Part of a small language model's weights: 9940 steps.
Each number is 500 + 25 x the weight over the matrix's rms, rounded and kept within 0 to 999. Layers, rows and columns count from 0. Numbers have three digits each.

# gate: layer 19 MLP gate, 704x256, rms 0.0753, rows 693-703, columns 128-255
# up: layer 19 MLP up, 704x256, rms 0.0741, rows 693-703, columns 128-255
# down: layer 19 MLP down (transposed), 704x256, rms 0.0655, rows 693-703, columns 128-255
gate693:501478522505565533498543498507451464502446495495522484484459523474548464499493511510522487505486494496539515472478522500499480472479524514458482484543465528479534544478504467469469480507511486553516500510525496462516502526531492531512484502511509521487514477492526558522486485496491509477522497493442479464517510464481536507507507508467516497521484491505504516524498495474496517473511
up693:445516503482493476513488502526484483543505496489500427490500493497502505513497459478488517557459517510461511481496499508492474471494543477517526507490514485500498482521494508507494467485543478504514510510513503506476504543509500508501516542481537523499506505497525495442490468474500468509518512499484495511510546502485494474528500516529506497497503481516522524515534484496493511500463
down693:534506532470493517510482495504477509512471525470489489497482536491517513476501529513488522496496466490486493511505515518529519495503503511472487497506525491480502506480505513505477505517520494509477524540514478513543467520487501521497504508498511510503504479465499518514478518504478459490485471499511532490508483446463485508480466523486500509506507477537465574493469532483498460486513
gate694:519457521511504519454451527495504527531495519550452412492493523536479485484500511477484471554507558509453509525494481518531480493481453517486473556494477531502420443509524495534492533491500464487529520491512513469483539464541508437480475530487545509519525513561508532466463495493479519507483482513489476508527502496497519497537477524502485447501492520533454484513490504557519490482498
up694:485460496493527476555519486530455524509468480477498539513535486496507514504491454483475554485520487465518522464487543534436495496501525505533471504521491486449549526499512425530510500505517531496482431486480502492507483494528495488543520474533498530451481497530519506481515476504480508493491497500527490493473507509512516484496497496485486532516528476509547493457507484531476490476499
down694:504495498500502507492479490496489501541478536489489490500485516475484507510521537494525482510484534479459476537492500522518488537496477504476514531501504494503451452504478510516514534460471446473531516503498534473491537466488518463484463537495536507535533516531490532522452506517490504521552465479485486509535519491463516498508519522495507433501460515528444504522498497514491536503499
gate695:476480460512502535536532485502451528486529522536492501505494492478497495504476500463494450529447539432469506512512481473461492494472502461522486504490474528464495492534539445555483479521538506495478493494464497496493465492501483510482478512500542490484473503509495500494469547510542481528493506532513488465513522535530476516470472527524458520461518483493488489525493503483472523485486
up695:509544488482507470509502536471486500528482476510501487515502483457460510505515484538471504529499512479488500498510514499459542483481516498507506566498503480533464531470469542520465486459454511494488479540514517502500481522497542512502474499552541522504532493509475499451535487498508515544499523504477522464510495490502533494533454466484474518472470504492542469501511467511484523516511
down695:518491488514494501487510483489484505497497523507482483492486501503492461481480478489495474495500498506535542500503422512506460505514477472467480504499464520466535476519523498469480498499544502519494489485519528520501482502484531513447508459531496500499477509513479506534487499488488497488511444517519469538470530497511464519442519489476531488462514534502501529505495495503499538481511
gate696:503514495525487487529540485518487470465521501497540521525529459505512446505543497513487493504497485461488500490551480476533491499488470466498483529496494468509474517519524570477506500445483516477510492462488515484524486499498458501468484467512507454451508493498491466489520465518473536475512526550532545494503502534520521520517495470503456522516512509487490518487542517453487512505465
up696:514518501476464498482486482471483494463481477490515504514502538498511493494515482515473511469517504538557516457488494511534508515484518540480483506534530542520487547527490529503453487457499484495522468511491497510527478502515516521549464498496482506509502525510496514486516501541478504511496545480471509495506563482471460526524496486499537487512502456556552522475488517503442509518495
down696:508535476488527484493567490505499536547514534539525551477489532503506501497498493502489510476487508501480515449485517479495490523488511505513488483476491490503507459504493500537527481523523451489497482512494522500498523521499477480457500507491480532473516509491484485550506514511539502531541441506525487520523523459460499515487501467485509498467489537485497499518493536492520510488528
gate697:532507488504538468512558493453461502471509477537526509493498510505455505493512508470482543488484494473482526515464464481518495511542528487483474525525502487506487492528530515489463556550481477473513510483502514504525532530471531475474548513543499517505537502470493477523495496543485465512519493486515517471468484532500497494523504471471466492492530459491518507504496485511491478443487
up697:478477520526519512557490473547477479471511487460512522498566491502492502466507520506520525541497475471481523504497493479516498505515477519496529527472489534513476453474503466526483530448533471519419474468507526525479472530551478545542490489512486501504529514500509526529565528493474532505499522535514472490545515516481498516454540502513514524491515494492484499468461519453487482500475
down697:477504463487501490475455484494491458510477493509498490508484488538529506527489522504566490524515529492524483447482481529493515505536460485503507536494499512481514514506466514468465537483531442549484487504522464514495510535500520521497518491466524478501485501484492500509496509487515503492472510516488515493513490450497514514516474484542512465513443557505485511519476518453527509506501
gate698:484479497466485479502534493463509460504493523515522460474495482490484511463563495560463501530528475449532516457544491501506480487495430511493502501463493482468467485518464535461469514490503510512492500502539455505505466491492526483536506454478493518514508526509492488506510485478492511523520479497547521495502534506526483532468504489532507556556546492470548478512504457470484510487499
up698:462461528476455517488486423508500529480482502449512520538492488541489494517462512496478536444513479482571473489507475527512503517433495496497460479522486491486514510527493489515488474509529542515536533463473477479521507496484469498510516530535529486508499506476532510487537526499534535501525499500471510475498481533500543512454493523500526563465513502499557528500504479534487510466471
down698:460508498458501485520507502539523489515465477459504499511493517518526482532511495495513448497494518501469470511493504517491502481461546508502501470463497503502498501450562556521549490480504501488507467505515444501483523469521513544546523501518505468484520492477496572517483484490507546511531471469495481430517505527463521539521522441535493520467510470505514505499529509540507503499494
gate699:503504480484554496505507511476495555554443515504491507475512519472550524513472499514525509540466477480486504508469504499481490505488529507536491484531536435483490503496481538497549522470478511536486486492524473509530528543502528494495485490464492511468496477501492457476498497503489463490485514497449478489568518495490494503486523502471506455505496540486538471525499496511500511521466
up699:487513523499504491453525555500496511504525514543498493485528501521475531502470512494487496505473491508539515476480527478466494523447492477516508450518465478512466492507502482473505464499455476481455487529466477502521503544495508479453469502506518496489543489474512469551482523440549517526461514478464488519497515548502489510513476496510472497463503534523499475450493506487463525527519
down699:491479513531522510543485491486473503494531522476526492489486494485509500466501504480519472479520479506539523500492474521427542524487530512479509486489452466477536496497478528515468500526487478494505461536515507501494485462469489465540526485476498486508484539545514516479496473505516504502546472450515547505447486529506487471491486528481512517472479523519492519490518456506504509511512
gate700:449498463524514482454476532499488522569486541542490481468485520506493509483497487502482540488546457511502533495524486499535483456503467493501471484483503484525510522501488496551489480506459462517556472473499510480482505507549494471488440484464518496499489482490489513492478537513467492453506543489488511475549468527524497499507495474474535513506521507469451482499514532510468497494518
up700:546473513541474442496486446505460476505518515489488504485550483429526514521450498456482462476487495519527510501523541520472498526520504543495516512521447547526582514522517483531520463539501489533486487483455530467508489520522469493567532543525530465529495495483494481527460514530511497491495547509490541468465523507485521492477459541455521483539496503500546455525521519511480474512499
down700:507477563482473464494516526501485487494461517452498529472550510520494493480488480501457536545557480531518488522491500558482546480481567528509475551504518487454482520518510543532513535504474550488514555528487526499494513502506563500523493543509479510464495504482507522510492502508480452505519510526453498502472547524488488472488463561485481513531531484451505500425540495461469512483508
gate701:528486504469515528475539506515524470518489490489526495512500466469496529505465477525528494495503517506473510432507492484483480487544510492487503555534477466504502455466507542481472489514476469534537565450491516507517457528484514482492518495482519483505455509521513506487538494492495546496507494531490493551513503459535465509515476520517469486486501478482480533509536498526469547518493
up701:526511516548501474490489516490501528476513538548463501516486533512490553494525504475475476512533492524489516523525463533466514460489519517519488499516495479466483530499486526503483511528452508486480452517502483523538539488501477481455521527500470544485496480493510490496459472481516466523525535459516493480501511524469502494486532522469450458520497510470549499471490495497508453493510
down701:502488457527539494455506545479550444503493482508476491502490465526479559481516505456522515481528473492468492482510528517510459498489497468559508555521514469509524488487543474520505475477455465478546519484519487486534479496503495459491481514471497536489490486494482491507522470469492499516531481495511531516504484512523495518541482512481514502530481500501504517526501509504492486512525
gate702:491525489505539516478507533555495503523512465509508497490526486473455480529546552464528521486477560470507495508457507483543471512508562517537487511498502516484524494503520467506509506547550504535524495481481454522470554514496503449506486522514504520449510484496515513507475505521501479494496458493492495513476484533500507482495461518502523498530500509493535519475482524540503467508516
up702:512475498510560488494458482512502511480528489464518479505490468507456455501532476517516488507480486502486485499523528466510504516542465476515507481523485468488510532510476511506481529477464510512447522507490471481482478474507477519524532500486464501489494504514468466510494482554528498506535513519524489518493460523553466463532520516514445491502475518451493521498525469510494520521481
down702:502496501514484513461559506511472512517490528476467490487498485510491534474490513503499507470476560501474516471477504523574503538514498522470494473501506548513476497471517509488504503481503547515496511516481502516500498514491501534476484518538470481498526507528499521511504460498455513480468463532488465485514493493525493482496515459534501498514492486471529485490520520501507514495504
gate703:502493484531521480493491495527500527542504536524529497452606465534465497509522522459485541468496496498495509489493475527485485516495535522508513504473490554472481530496480490468519493555523510507472479512486460497529514540450515503513471488510502473501513463467526467510487505495469541449525464487516478493503454497514486445524506478480484511458473500488492523466448524498505509466508
up703:509482533473462456500490520474508514527453512499519520483487520512524465475499490505490460500507481485531531476484488541461485494493476506465480514504418514471498537504493505536506505515510480493516498505468466470527532504483528513507461522518553518521493479503516496491519541458559558472497510465484533493524509489489551446539495509455459493501549507518515470477486480448510468506548
down703:498516486481497455496508515557458511465522510512492491497525492490507525486507481490459521471543479489518457543551495521492508515492507532477509549472504513508535499486461477529551507580523522446535515473504510514483528493445500506494491555537484530517438461476526459516527475462511497506468502491493494494512499512471492494495517529490518472480511497519487470484494498499518492530478